Each number is 128 + 24 x the weight over its row's rms, rounded and kept within 0 to 255. Layers, rows and columns count from 0. Numbers have three digits each. The size before them is the row's rms in percent of the matrix's.

# layer 13 attention query, 256x256, rms 0.0477, rows 0-106, columns 0-63
101:104145113136092154094119164151109134143135150114128144111134109112115147108175102116142118106120130094148113133151145155141134106132083136119089101072141121155132162125096151158158144140096132
113:131147138144170128118135107122136080165134106130100107104131134152157089096144108090125151125176129126147174117117170144127144116124135133107091087129122143119147162119082113168153159159137079
083:129127145099090125135101133144110150112116156153124122129125118124096165145138104100121133156082127113100129135156107147127153076132085084115122135109146136100111133107128127161134140166107159
109:129132112119141114151129094137159121102120144111164155105138195114111121136161113128143101135141123176095167134103099181110160143115177126095159134156144157115133122114107112141126154106114118
104:110128121162151100158139167119120109126134107126134137103122170116151138087105154133126181113129150148133166154097111147131108144150121146099163166164119158154094110105156122101129088126134174
079:116134118106130125141088118081123130147165085113079127115102123108148121139098133113124112111122139144111168118127142103122133094161165090096168176156114108102111125157164108133138176135164139
098:149151118097116124118153136111123170102160108149142112133168126144131128172174100146103161114085124188094083090168129118133105111118154133151129131116108159153123143168141132109120098104134165
124:140179078146143144102107114132166088099147124116110118067126123142123106109174112128120160148134139135151142117102152165113184132123147105118111109138151115120133144150086095159144136170120124
105:137127139116128159110094124117131104170103115110126111105141164119132115134145106141130110124163091128128142130145129128132165121115174120097146093131156116101113132120107122134142080085114118
097:124150165112159150130134147134109132108096074127120140131163149106134123174083134122138090148156133142114197121142116140092142148117144115075175095085140152109151132133144132140132168116176075
105:129119165140139119131149142136146147110092165166151156109152115108131129149108130131095124088117098132112116190148066106142117170122147083147122131108113141124115144104145144107113089105109160
078:090113139125124128115165133119091154190127149090142130146112150113101142113112178150122081147099124123117143176157141150108123108139126161106145136097111162132122095115124134160079094100090118
093:098144188150116138068159152121126160109094117154110162176142184100146152115082171118130094105112137121133098173123142144134159129137101148157111144109116175150177109109151104111136130123141094
091:143126133129081131104162159155142142181144134103137094144157119127140112162137146097100163119148139168093094106136146123123149133151130147135121063084117105139144173139136111121118107103161158
086:137100128130115135148155124137129143126146142096160120103097143172112137161155124153112113162137105116130128124157114165131136094100182134133130086136163129150099114134108105107106090137114142
101:131086131135148138131168146126149106128139121115156129122097104193123156126127091128176105151097124129141125095128130130138076090113103131130128136108135114086141120129112127145126127135147128
099:136149119140101085133146137146108126126117124123169113159101097142101154133136117131181118150109139126101120150160116117140149080136067103131127096130119139140129111156071160111174126117138131
083:130151154158146101149117098167104085139141143122101132163132148137111147102121091109150098124151135150116171158132100135126115125120121109070184135113120150110114124094129141133095175153171146
112:132118110101147140055097116118125148128147153121147091108083089183125114118170075101109169151145140104128106136121181134136168125161101153144092114150103138144118111133099120126140137157114156
102:113149152131129131084087153138132119102129108142121127149131131149126109115112114112144115151160154106174133096092153168166144112128077149133125097138143122134106146137119126161134132158146087
102:110116137124130153095125135136098146159116132134149138157138108089093145126077178154098118108110107153123129189127107090124097165134145135128139165136146118145116141135167133111094101105138113
095:140102100127086164113132166127161114099128098097170115124111126099129151143120174100106129196113126119118107119080153176108119122129086128153144120137105134110108073161137151091125152086112125
113:149177121171137123084135130149166132137179139131142102160127111119122141091108192149112130125111138129149150146146121069116127141126096116121102124145100115130158131108096179145128116127099119
087:170096115153106137103129106147137149092118178162162101138124089140125147163112111114116134090117135115128115152141159077125147161133116127145138119110118088132122114131147137119126143106142145
099:157127121088124128142110138132125107109136131098134139155093150133100139105163127155172101154146137131128125112132126163158161068134152116106152121147166087105112117137116125173147134114140111
105:141146132144126076113197076149129095182118136111155137115112147110118119100173173121150123189144133127096101098130167148145185118137161116133114123159139147155162099146104136177151117123113141
092:104123139156133097127180123142131119121159087127127172153107172107137128102121130161110134126115146115163113140140116115137132092152082133141122107163141160155130146169098118120147152150108126
089:128147112127115133108073138125095150125120163113120096117130121136127141141121121122115119131123110092137139146139145128100163105123133085110148129132136124167086106162134134146119154127150157
107:148106117085153126157144081139115105134153161132129160114141148141129123167114160170142130125097104148109098140140088152119106086072186152137184126126155116087104136133190121130111182137142106
091:136142102113107105110181128087169154151141100094149123126149145130134136113205126144113171114102124174105100122135150154125171144128154139123104135126151143145155107135100147140123035088061128
108:123117144115131105142127145131118157105092153154153162147128130122113163133053154145112084146089109131082126155116077136149111128108162098144156173136130134103104108127186162111103118113126136
104:161144067114127174106063180111179141099122160078146118127127099132116131145120145162139155148081135154137133119109157137099119108123119111141143132132146105138118155163127092133137156128153121
102:135171130122147138121158099140115051095130129128137135102140142132124116144180117171125082127124089159165139125133135138129131135101121111157124093114137115144160157146101088112114119160142106
103:073144085151080097171104110105134137129106141121144108110098125109131134137182103093124149109114139153107129111101140098117149188140160118119150147132113145163136121128125110079118142089161197
111:108120174148130085152131120156136134114159130171128120104133136141141138136142122110118142114156112118144173137130131140138141125123141114116153112121090170161119157114129156117129119152106163
099:165157156129133128135120157142142100065154136164103152113114138175152125131072105097129094098150138119149154142110110098143115097133106094115153140103099111135123124148147143107083147163128127
084:144087122089165127140139152097136142108116119144129197151109116132126136108082145134098159135113137158152118127105068132176078139136145147144133156133159148097104117089173151101161095116148089
090:111147105111103117134140123140142140116156105105131131108134129142148124143170117107113133117115162148159151114116122137124168099147122117148112093105147163133170111136092167148182113137125114
093:082106124118082144133088140133112150127117102171108132150142109104143118142108109118124148132120115077149126114101170118131137112137135160153147174086135086130120127114169136118139115141150143
082:149138140136132123104113158126136141128129094108156131129156168135137114126092159135138132161136120171117109141121101171131144093130149141153143114151157147114122105113121133155165095128114078
119:124143118142135130119106118154108067188124133126104107120129141103116087106143147107155118140197133119138175158114148149122115124140163107104127113173146123130118171116097158170137157104144117
096:101099113107148146110144146123101141183142124085178109169119126136118128132131155137151089146107117110137166163155169101133152084135093117120137111143133141105120122084093106148179134074168130
104:101107129111105180155135085113134169153121137153169118163171134084105130157183103143140109138118091109144123114170142131123141143145141118130163110086142113105136136157098129122134126072110126
092:096151144159137144133096198122137141119116075147129137133119148087138126143081148128151116145137105113132173123097078118111122099177086090105178140120150166145103103183119157124134124096128132
099:147125105105135134131112131153133159085171155130177128131147140152121140122153150168100124123096118138121115162141135113124159089126143146110169121133163103122087133124145112106110120135101161
095:138135127131143129132176134116136107149145108150154144121103169104146111076076170095114163121151147134127129137123115101111129150150146127095137114136141142151117106146134100088098087104095121
105:111129166113118134123142109104101115097139112159120156137119117147136138161158066122103099136128113103110134104159132133141132078097159138145143134110104118128125128154111077120158166134156109
109:089125138101142153145084148097120134175151121146102138133131152085132136111102121140126142082138128150152164151115099104071133115144162120073144107107095117121145147127169142096135112159145126
105:110134132111142093151162130113102130141065137132106165144113142144119145106071121087122098133136142124108129129138093121107120157130112090099150155150114174125124077117173155109097117124118134
085:139125149113127145135128134150139141153145177117119144152125101125121128167107154109152101069148135143168155145125121078118080180096139135119146158084116104142150189098128185125108118111168116
099:164107100117115134129124132128142120057142111154108109130136094152130144111115123130112157087155134128147145150112097121139075123146137139120145144110160168133107124126124146093151121120113092
090:102134157158171115109145145155118140128109089161110127120126173116156082069078178126089138130175136137149157168119114175134121152119167144125111142152107153156135117104144131141162115161124080
096:087131147113167163107106160118132137164138096122133128136127134100119142098093167146125142141122134109139150131117120136143138088149109134092133132158130138118127113135129158160147127107077108
111:166131118098144097153140134146096123089152125155107176158164158111138133138090152179134089090092107112098098153156063108122098099109136116130155143147158102115082134139192141139101132122114158
103:136103161117145116102144153138113095099106088153127153131123119109124136100114135109112119086174134169117160204086101090145114127175142147106132142137160140121158121163138114115117138125163071
094:100152095127142096147146133126151136155146115122138088142132114145116139096149085142128145114146148149154181112127133112127135159156084097078095129115131152162111143105103164127131114153131149
086:103123156163173146103108144108146136142108095130117152106103160143164110105096123099097158131127147106138108106126109133143111165142129171124113148146104139119149108168117104112144111154082104
106:159078092101119135140133101107123158157169163116141127115171132156132116151145089126105132131119104118114071116146144115105141123095167150141169074146160112092116101124168126142116093083115141
085:154141125120132105149100073141122086145110165119104116115149123140110120122204070104140113093103121149127139124158119132076142148101137117104104132117133124121159150129136113151095158144138147
085:148123146132100167073133116132131133143095184146136103134142133130118158154137132117106105124148115082155120127165140081101125192137113128139136113120112111131117147147116114109123143088131161
108:140154103137075136108124149104105097138150103147107162103108119121142105138106116099162138083123114130148126130120131117119102116136094113156133138118111099168120154158144126110165178157191146
092:166094121110132131187090120105145120083102169144142149123142100120127108153138114108144123107096124190110107109107098106110132183131154116140138149107134092113125159122169143158097124109153155
104:127123181125180116135094129158126107132134123114099123112132121158129131119115136101111126100138167092141155145113139109104155157113080145094081100127110151122169167107134141162108118160121122
084:104119120140105131099132117163104115139119164146099139106121136127124097158129124079143104161146136091138127166108141123124143119138076107135125112113105135114141109133117135133131168129135170
091:142119178126127105143157105133093168132095130178109145168155167111134125148102172117127121099191109145129125142123098102134137135148180143151145146154129148145130108141161136100138115114170115
091:115142122144133149163166118122126128113106113102126096146137120111104159140111150128156109147081102132133135109158106114120130128091121095114118114095167147124133096107120140121098130100153109
086:148131122136125125117100138123126120099143112113174126126162171093158102130128145164144132098135119149124123107138150135114146182115152183111135103173126121175145149123126120121119101108100184
093:151126205117144130113089130129146127149106095147129103114120120190148137129079139088088146140143112107128137086126122137184152103112141105131138136166088138133147117143142143173154088141108104
111:141129135124123109094123104151146102129152151134110126104103149154128136119152082129144121145171145123138127113107153177102164136139104135132110094142112114160138146139112103136138202153148134
106:123130107137102092115208124113146154127165147137183190127112136137120137125168125129128145140112130149126081132139151126098127192109094121161121095111123144142174139127078125069100103114111189
100:168111108120104100144131122129083142069136127146163097107131087167135140163109129123138136111129116151106113076137159124149146113126144144133169139093155113084134101164154136156129095104121095
091:155116165110165155095158107118163145147111148115125133101109156123117121160111118123111160130098123091138143148167129136107115117126115116116110085160142114163135144152132100134140104148147150
084:126144093110105148117130115122131122121132178117128129167083103117083147080164143115081126115119112143135118152142146121125133109124158116102131161113179155123102124103110096121094131116122122
119:115120178136155164106138124142128137142087113147110144130103128117120112147106147102132091146142131084155180167104121136157104159136118112137113127122115136134146129102117162157158145115147080
101:123129125141077155079139128105129147143107154126162129149111083111136124118146105104117173106099151103124104104161150087136164126112129126122149133116119150111127119131101088129134131100104149
093:150110130134103146128136127134113127132101098144074128135121122148161116112080135073143126132145156067134126102138136125136125099127105113117111149075136137105123118110154148142123143133122100
092:112165128149126127086146119151133137139113107117112132136109158093116118135084175188111125125124121109151168175128093156132100133130142147126138176133116154173110136125130145103131105148102085
101:132143110138090175081114114163108077146163144103146103127088129105143127092197120129102151141141096114144099128148187127145123127135130134129115131115148140137157156136118105135109134145150178
090:089113137172131129131113154109175132134086095116131104136128123096134102109115160122089161133151107120116133161115118165138136127131159149122130128156109142136083139139101124111142113099108094
090:114136171137176132122135134098134140140109116119116115130108142119168116126103157136095103126112133086118111123159118123151147105123115171109134136151106136127063101112127076117157159131092112
085:122117097144174112168151087079131122102106094140129133117125135151141092108134135140147109148144159148112158100116160129124135159130139115144120161121140124076163088119095110121149157105133069
102:124144124155129149144135126155125139101128124100148125127140094110127140123095161113147128194128120125095125153145122094107112102128086065134140110163104187124164106106097164128139180122142135
095:093122147145158121154137113129116117108165111128120118148166152084151128101170099146094115097139119120139122117147126076119174123122119184109110093145145124111110137132106101119126117105107134
102:130108148102094139095128155125141132135167138090127137127133150131142152147143120149104097152113092083111073106103156151130138111130109151134125082121125100113140127177129114135118128124110109
109:117156117139119119115144140103146082076163110153151143132130143070135155115152117147126156163099123124138134087127113127094138148119103111128152113142110150109126140153120133131120173140107189
084:120146136158169146148108134120170131144134104101167113128143111137176128113153090130081174082141126185115123080136150111112130199113137139113124114127110096159164154098115107083130070105138162
085:137124150143143153112141120114154101086158093127076101150133146184197102109117128128094148132172136123142110110128115127122124114113132177134131135132117102145105114115127095094091158121136121
110:121067141124121155129117125141138158113128130154170101149169124121107154143099146167105153099120074117131127138147104129149121153133155190106162119111152073141104145142160127103136100107137108
083:167148130119119124107131123136129102090143111141082134083131143153158111127165070132136145134154123146119131111133148135120142107135095129145134118106094139146160126165111099113143149165144135
093:117150095121142116120124131124137118111160082114100116141127136112115122138102127127138117142160134119141170134119137135115110080182096114092189116141114166168145135159076131102156153130131147
091:088157092126133105124132129126133148142083147120116151093096147115113134131119106102113099125102138091133165175129113163138137119136123107162097137139126158095101082076091149153151141138095141
103:139159124142110106103158153124114116135156128115087112097126128136130118115120147101159104114179160097137144192137136129126122089154084107105119144141102213174136140113102139106118119117091122
082:144169130104149116148126121126116117142143120135121141133174139145136111144135144169146121133113125160135127114106129167122112077108163129117148156146129138105105147108150143134171151154125116
100:186151105076138114131117144135146076084131160109133151083167117149118104182144150138145125143125117187095112096114123145112154117093161083134147105159139098089124121132144111117123110138150158
093:124146158127112152116109154124102118092154087169077108137119153172154125135075116080114090117162144093130144130129134119150128073115083110077149121098103119125130115150146143139112160148142129
091:125150117167153129131122128159139113108135155150093123109066115139135123082110102133124152141135158125141108137116125163141140134110112111124117137168111078094088116117120121119103163159114172
113:110105147149147125184089150117100122113138114127123136113177151113134135152121117133129132063139095132135152113123113140124116159118128157097154112112155124120096171118126115085152107121138134
102:118129118157153085156176098124144125144131125093124144141109156120128108135111135146143147163142142183151193093142164169103137166108087114106114120125123147157131133132099125111086159131158143
099:146095122120071097155109145115122162120114162156108117156142147118138137176127132154125095097151115118138164152102149172127114100125120122164137163116137122178125122152162133119150137119178140
093:101121126145134122152104157094133135112101124149152139090104095126149111108124116083087182092145141173128127118102143134166108157145149118146102154112109142143125140127177101092138109178146125
092:142158100109125149101115129123128148144111156114141104151104102137101159074154117149093136118152121110115117161170100156140071114100173139115141149112147134168081143098123087124116116149140129
077:106135123155172142152122131117134130148132072146133141134130168106149095120133124166109162141119104141123123107132082149136132099129154137128140134177141099126115148127104122121161140141116122
098:136142153147187127171132108118132055124120099153103113121130132151130120138113118107162120119147134190131158118146119109125130151124128098106154115131104107103123151131169099149108158135176105
113:157125101159144113113144114127149120135108084127138131099138110123132081122108144115177169116123120154133146119099166188144130137125138112153112159137097101106151139081115148148170100166134117
099:092118160174141135122102092145115162184117134114091070168114115109126125108102138089094131098153142156142177152147156099148136201122138150104101159136102131167149129074124166125130165119123132
108:131111108144140164115139112119140096107181127104146141144118139151125128118148130175156117139140107137166105105123157150131102096122130164141122125144151082112099138157106085165129171130152110
105:150150127166146140103085131147119118126134112130118064145136141112143129115122100149122152108146120091158149151124154151169136104148100128102137132138130085164109164145135101137125139152179150
# layer 13 attention key, 256x256, rms 0.0433, rows 0-106, columns 0-63
093:147117169123117147144095113165134120106112163110103106132137123153135129114114133128119129119143105135148121135133092118125105149125153145147104126124136117119143101105128136202119130104115101
119:083146129137095128131119133125130139106110126114134110134151121119195099117158145101122121150118166112124158127097052133173129162148143104116121181073180163135119128139155116099095137128131107
085:145091131149103139140104120144155123106141134139097108115120134138124120101093140137132159143116117127140141104160107157094128137096143140143125121148113112126122112126138097174151129102133147
118:090148106155115147141150142156142136126098132087144098096147140182151122152167127138066118123136127116129155140097131124105147136133106093100095136140142147120096120164102115128144138115129111
095:116138114136155104148168155106077137136118103120138150092130127133145108136159148128117122149158152116107136148148128119123124108156140129116131144122139113097106137129100099037129101142131113
083:134141128132093082113096145111120141129130148097147137099132121155121120125141169139170121121104133147105110107130108135183093158156120107114139170093137113117118139129146113090115133136167090
097:135130145121133165115151146122138125145160132136126139130129101178119122141110114085159142080105132152125085132139151101139134119137101146108159148088112120106166095109155143074118124141106097
109:124149104120107115125110103136154108121120174113107090123145117160172114128146148143123087105107110151141132123130105153122138136109104105147112157094128144150096156120151127177099131102139108
113:104144176143128143102130108145129132120141134119187094119143124162148127115155106087096068121131110181169128140118089152124115120156131097122141176140123151178107128149147130146103152140132097
097:122140110140117161112147130111120156142082123133146173112132123149149124154162101143105130161124140123137136139133091107112089133146095093133136142124146124094154143131131105078105159085158087
113:108123127119143141154149164132094129147119105142117127174129130123102141128130090114064126129132119121119130133114163173114147104102138113139118137175150105153132059141100107075146147128138166
079:134159159124162137148111106136136124132118110115136132083113155152120151102127133105097129158179113117157115123154130114080139120118108110136139077169069110121120141133113136216156092130122149
091:138153150091140123105146111112115121151125125139118145098124137108133118130111101097134154145155128126127166137116139096133132126164135107131122114130107120097142088116139131080109124147139131
091:145137115108119121108125125135152120156102134126162164107136116141150123105090116171168091131125102148136109118124141140152099112148089153116133149071122144130127120103148100087107111157140090
084:161110127154157172135124116145152128129121141120103087106137151138150173130146138117086072159107090148132142111119135110111124133105130133101118105142088135168156167153122130168132118136124179
099:166105141128158143120131100133134147082093129167093144153110134113121119129125138157143113163131112118131167144130112091070136125123143136104152100168098123126161146168128147158166095142100127
099:135084146119131136097112174137129123093138097162118126130107144121104123140140117126125138138153106136093130121145158123127110125157129168141099119141127144104154133119108111184151125140101147
083:110138119155102115152113106119107133108112107137081111126101152122147150127163129100050150162144113113134144107130149153088115118139094125148118119155124141153128134140108122170168144089132149
110:143126135138127149094089114156136104116125137094120130156142098121141099101108152129161115121122126148153126124152094124136121144127154164156150153134093145143160124122142120155134136100122154
107:132123117119115091146125083120156109120104133143126133107143065123156135152095150156150127120120141128144158145109105130120117164124109178137129150072150159131140113130141143163077138123119053
105:159116124118172085142147097117143129143127125109143091140118145147084155077115142117080158095134099163130146118168132134099131102140141100137145084189118121129164117112081140161156100114149144
092:130121077122136137113123108130111159145137143121130179130148093125123140144107151160191085141116136081125152176141147087142094112132117121148135140118099137097123146136144128074113117136142121
112:135151142141101141090132112125148114132147121148101076163123154126166113134137179110113142116173109102103111157168147147102171110113121110132101104137178117143125132130091110141160140045118145
088:131122130130133119132113130128123110113110093135084082173117147115107140100106146121120158115146132126120119109136175158134156108107144139163132087147106148182139125106121140186143140086124165
096:122106145140118103088121145164140114105149136110133106145118136133115149123141123102119096147159121145110127110112127140120108136148146130128114109152125136140120132152131117222136143114119149
105:101136148131119146130151175148108140108139126106139086084153138131140146150129101099111125106130095108094144143116109151146145139121131130108147129119166143136116104146132132192112133158108142
089:171138143080121108122131150107101109135145143130122146098150116099176131125124140118133104121118090125068131152125145082165117139168158128115119116115164113095135123116166115083101102147110123
088:140126138142136109183097132136121104115138120144098104136095138121128159133141128132116120160163152126124139099135147194112084143074124169166128122123066139154121110125132103155127162101145134
115:116117131118174107148142147127143136124123115119144091135110118149120125117109101149069148129116137123133084119103136139121135126135164108125132145162100162143111129115141114120158130131103139
091:093173154124110157130169137138121119141133115124129138116142114125170125146120124100174117113137103132112099152134156108138155120132096100114105144097120116124090119139115137093132119122126119
115:116111132127157109155139132129104128141144111136121180149086117101091170146124101143104120141134124102117132110101194163106126100108141136131101110165139130099150093132093093130156122139143157
101:163101119128161128116087099145189141105101159121105087129133123146093124118133181183139102128133107151121142140116128128100121128144099165154098114118112137108105142104135124187128115132131079
103:091148142130148142148145137111125116116083153164124109134138148143117156160135114089092141127112123115152154149123128116080159141111125116137126086142113168109138141127128171171130130108107127
098:096146103134103124144158114113070125138128132129146121122152140139118127135145106119146132129126146131110133136124177152148143124140103170133167119078110117117123141101100105076137132131137113
114:096134100162157154165140145103109131160120129161110162147123147130160122150148134129101106152118146094109131107133159156138169119095149142110107114108125107109122099126120086073169116122130166
104:134114113122101108146135139103099111117109114139094151174086133112143133173138134131131110152124192093130105134117183116135126108105129137125123130114114138129134115114157109078121141110126176
087:115108136140147105109140133118134119150162117140159151118121084110123129123124094119142109109142124139117121133112117165115146127175134135131125158150114112126135119138129118063130108139114080
085:159163108148127151115147121140140155148089124127130166096155084150184090126144117154170087147109115087139093149123116129145146137145106125118088140070110110103112137141166110042126119138151105
092:141131110099133107123155110120108125163118129159137206128126112102118119120106129140164153114116165165111134113140145110153115103119138121138183144126084125100128129097138118097126139137140128
084:136140139149134152117158117136140132148128128124154160085130123147149110124135124130130117123136118157134132176131114095123129123152118094118107146127141120098122135147141100085121119128139083
105:124142122141133089138119113150137126134143135106147068129154149168115139122146138124082085129153116139117168123122102157127094140134126088149124155124178136131101112149121153171097142147140099
096:148117132146162149111119122162152140100122082127139077132137141128123106103122155112168097124168137130158155111141116134093142136147106116137127095135096116114129145150124149164163131161128132
106:117129089137144176111108137143158141129137152148151094115130186152132125091080140114139151110120121117159106139127145130088156192084066136151130104136088147138160141120115158167106139107121152
093:159115104139113118103131124111139162150118162142143107124142119124124123122162138150142101137129123127125142180129127108142105131117089129131119121107168106094138114127124132092085116134145094
100:138112140131182137119116112152133131114090143101117087151125144139147112102110184152103134103145097159121127132146177123103148091121173139150093088152065137159132146130113138144177122125119147
091:106132111106131113124173133115096115155150119069145118113149131142170139129114121103126098123151124124122108154122138115139109130146133115086155140132140149123086133109127141106098103119122111
108:104125163134124186168109147116134133114130157152125163102117102113129132158134078072146142130134141120158158102098125137138090144142147111100152146133083128097135096140149104068150138107117133
108:129158138122140098117162120098145094181110130113156128140095127143128116088143135085120104111168158139117136105157139150116132128135126092119131127145081112128072140128117104072122131076155128
106:126129092115111133155167115102084081140138088131129180105082102111104160129153091133121118146153145096141116113171167138100122119097113133120156138139102122131120128153141122092163114125156136
083:140115129164143115154103098137154119114113078146104093153117160115109150121134114140088117126139135117123139084132126143102147140110141128138112105137135105141148098165093131175168115136124164
101:153122108121177119136100106087143128136127140126141140135106091111121117131129152151109076142121107122090138148120129127139153111153145116111123132156144129100123120143133077044148122129130133
088:088154150126123131154159146121124135167127133113158156102149121099156114142155129119102138116119139133109120149092127106164143141164130089105104138138176106113104116126105148074095121129115118
100:150128126121112106099138125134143145139164141104154144151122100143138116091124180127118161116135135146124102140143086111142104135139146128137122147152193098103133136147123112140127109121157124
110:148143153109139070120130124121103128149158131124109120127135119125129136120127122112113132132139108149120105129100149136140123098118137126119116139132129124151123123131144129093124148125125132
104:129133118077139058116134151127132102135110140084153141142097132146107110115145160128110121128142125121090154152128117123147115107190157099107149140172173138091135093125108117085116125152144140
089:106139111138090120115127140122142112132117073142105091164121155115152117128149164112124139118153120101112117117164141164091202138118108143121123100116149134129118157146099141179156119086130161
088:132130133129099118125131119124144137137153156116140163136120110099154096122125127138153130103129134140147109158141101086164119116144138125109138148111172103122131145116145135085104114146138097
106:139138120117144171144154093124150134149113108115150100094145106140122120107088101137163114124137108159186093132131128136122120111108101113107147141109067136187090148128156135085123143157136112
089:146136111142129114118112143140131113083127137125120117118109143154124135121124128131090160124115132110134142093141095131123131147125119126150124155126096155170129128122135146162142142137132110
084:143101106119126141164101117134127105123133113172103089152124149127091156091128123142123149132166124124181135126155137137099150136085125164149113096132109151181158117117136127156126153110126159
115:151130107139167097120139145099089124110110140152094114098129116137130150137111096129154132120121149119086152101118117130153084137145148124104145144125096100106121080079149135092126134123126094
091:096139091137108096092129128155136129138092128101101097166116153110078136113128125142130151141133153096130104105123141182108136104114093132141111114115116141167126105111119163154131114136134131
101:153143113144108117113127093130135143135098129104077126148148140156118103106126175120113140168145120087176132094152080127144117120109146159137114111119135104139124141122127127152138119098159141
088:134104097129147121141114128157121133117110135155110135143138157136123142121133141138142139144103152105143135108159077121119107144087132134156144108155121134125142120116148147154118117108138185
088:112148126134139103144146146107116119144174086121152120106126140117123138124135091118121140109140137115109126131104164152141133138149135103121148138121135136132131087143115118062110137126128125
090:147137132143118134101132096117120139130136110143099119128119134111150161139160095085086131159138108114136147126119150134089152127115074141173139111148114139123168129160118149173145116117120147
087:105156134134141132140156132138090144142131131096153129114174135150122098156121139136129122129152139152141130153123152115141105100153155146115121131096135130134098143109111145095100153135114094
092:123130140158093144138118125109116142112135103121125168128118105113156127149120132108143151117105124114133131114123118162158134166108136148105136180119151148153147112142147096090136104147160117
107:140115105110125121095083146114141141124113137116131113121147158156126114116138129145121138111132113137133162113140106146131147123145134135116127112130141155136103147099122116169116126105110127
114:153134083103141188117139136135107131137115134159128137134176155142136143117113088118123107088155074118120120128164136091086153097116097111119114074121106130159150132113120156154168115103110141
100:092120132125143154163135141090092127130104104132135150125100130121106126150119113154161127142116161113142115136141151146126129103120170140108177119118106138090114138132145080097135113102120127
093:171098130158138142133109144145152137106109129121098107133124141151148134110112137109094136157148107131133105110113099156105118171142113153150095102183087132171126108116123131169150112159134143
083:133104121128160104149104066134145103139141123136121097152122125140111170095145142135093120113116087135111164103156158184092144106123110123132152093177101139162132137163131139182140118108105123
107:161141110149110111104118120116152178119146148133127116133150096118114150116123129120101115130114123115133148124105090139145122166144123107165121134151187111122198088140134156159115128148151152
106:129117166083120179158117134141124089082108119132132118124104100105097129111129122124172118105164136128156125114130153135159097126144157172098133122139114093121109135129125089136160141138107136
100:141142130130095141125145103121109122134134137121111174127124099102173125109137097154135111152114155127159107115112110110164085126116120111101161157088128110117133127118175130088103124109167160
093:126100138149169113166110141097146152140138130127135094116145132168089135128147150119071139103129074135114170143163124141108154132140138094127121096183160107115102123131097127166143118137104145
102:122146155139150153152118086139092111127098166106122121112147117139143157127121107105125119087147123122133134125122140161117141105120149147128184090135107156130128118091147150174125140111087111
091:110133126149149121132125154120143162138146155100169142117141112104140129138134140146114106155119123131097158151109126113169101135158132098123110163138155101084110119129100111079118122156146117
088:107126151117143135148131141092110116136147133140150145131127110103136102123121130141158126116112138159138131151129123105157109109151153137114141155107141107108101146119145117086124124142131087
085:105158104121142137099136133113114147123157129137165150126149137094141110167151118144146124144103141129093145161121122111146117110135094081151155146114154136106137171144128170089102114130137097
100:152117110162104173130108097125085134111106137146078130127122121137127148147157131121098115150152120076122154113153128123089107150107125118187153080185136099094134131131130132098190125117143159
092:099147131110120125138152142121114123142134133134147149133134133119142107124115147104162102129114129135158133146130123117151108101139141123124131149103123133152126153119144132081097141157132122
102:145121140114113156134114131141133144135097174117142196108133084145128123123071104106201118176135121136179117144157087094111094121130108142133142117127091135101124138096177088106126122140131111
113:109150074115116164135129140118119141143108164160112133148136114136132121138179150112129123102147146077116133169162150089102156151095120125123101113088137110093099145135135116091148116078122144
085:103160125130107146098138124102127125119118149128153140141138128102165092150137111101143128109139134138121142143129143130154137115123102134114128134096135122152127134112105123051112125135124086
087:107156119109129129097130108103106127164129143122130155135136095093169111152128121103136134127138148145130127145116146084159125120137125119108156156084145129133131144107130146031113127134133125
115:163116137128156104114124104102152134136137137097171109143114114096131117099111134153102157104118097152116115121119182137159173132141157147133112115155150123141152145122096099143133112140099124
081:126144126107096153110117151087126146125108195159132173131130143118138093182135133112153161125106179122145145148117104098157122136121135106134129165107131132098106137087162124048129140112121113
101:196102070145092131115074135103153172110118188142130091111133126184115116122129171146130110142118092113097127125156116090143079172137086146128092104147168064129138150099108112128144145123145135
090:108100134161143141165105136157120121124131083144089136142107130139118135129156108111114127154116126133153145116143092155091111135112146109153126112136110113137108116163131119144154123113150168
108:149145152115146141177119136109130130132132110132113101112153129198095139134154145147105102132160091111134167135125078109133121139135138115089134121137162108103085083139131143144138149150131146
083:119130136109130122122135146148155132113169123153154122139142113125156105144136129145125135086096140156112113121097128158124123121174108106124119168086152154118108131112122123076109152136128076
100:098121091118129119130150171156140120108092111163127096143151133162092151181125129156117099134108142135126125127111104151109094099112105123121094136122103181158091133149142132132115149133132098
096:144132126113070112120114109084122129145114144129104167141104093080170121160137116118149135140131148120147117119096145087148093143116136132117148124116146109129171125104138130085112154085148154
092:091096117118112118146102121123114092148128156147078117164118149099134127107153133110085149162125155136147122102147112154129095153100148127150135110148103132149126147125143130168148095104125184
119:123111104160161110165132145111098155137094141118166129129153135139107136118151109122103092156143133138151131121121112122123097148130122137136105161101117096128112166129129131116110123141134088
101:109119093170125163120141133129109148131124144114104160082131158093184137141150117134074097138120118116119120121132138110098129142126084150153129114105108138121156147121128143184151089104124097
097:158158142121158145130136142124113149125126135129141184093125122085126136149142106160117129146099120153100150118082192132149131133151109142158114133087118130102113088101145104076114145135111116
092:090124138129120120144152142131110112130104131122140179123120134115119125148126129112154155144097165126090114147116098144168127159120138124120127151099126135100115127111120097037099101142141120
092:131092151131165148157127113114126078103134103141130115105105117109133160141118135100076154136139097161096169098103158190105162133126112132114140126179112158162129119132088143137139152103097139
083:104169138126107139094140129141123126145161188110186139134133104104170098139136125130136134100122144159108128155102140127144133143142121092115109156122154127113108133140127155056109118136126089
104:115108100122115088094135148092096124115114080142103086151092170145158121134147157113102154155112153100079142137119105137133130138124123116107149152107172163130157147137117108112107121120150106
109:098138113176128143114130163142130163112125137131130120112150154134148126144119126139105145140102144114090132123106095132124129163125141073141117154123119121125086111149129150159157124122131166
097:091148131166100139140109113126113133113124100088150124144108167099146118109161131094100159099163134099141120088160152173134144163132144120133127130140180099142140134111074115161162127112119179
106:147120151128171111100113134161153120107110136127116097120117135117153144114146137134140100120148140184125137137115126090104124113150145110105148099116105139122149149134135145194122121138105104
110:115122137140140078137105131108119111083108141100111105125121132118150104142139163108119164170132148122116152105119158157165102171125155187121105160104143156140110116098116130146107132134103142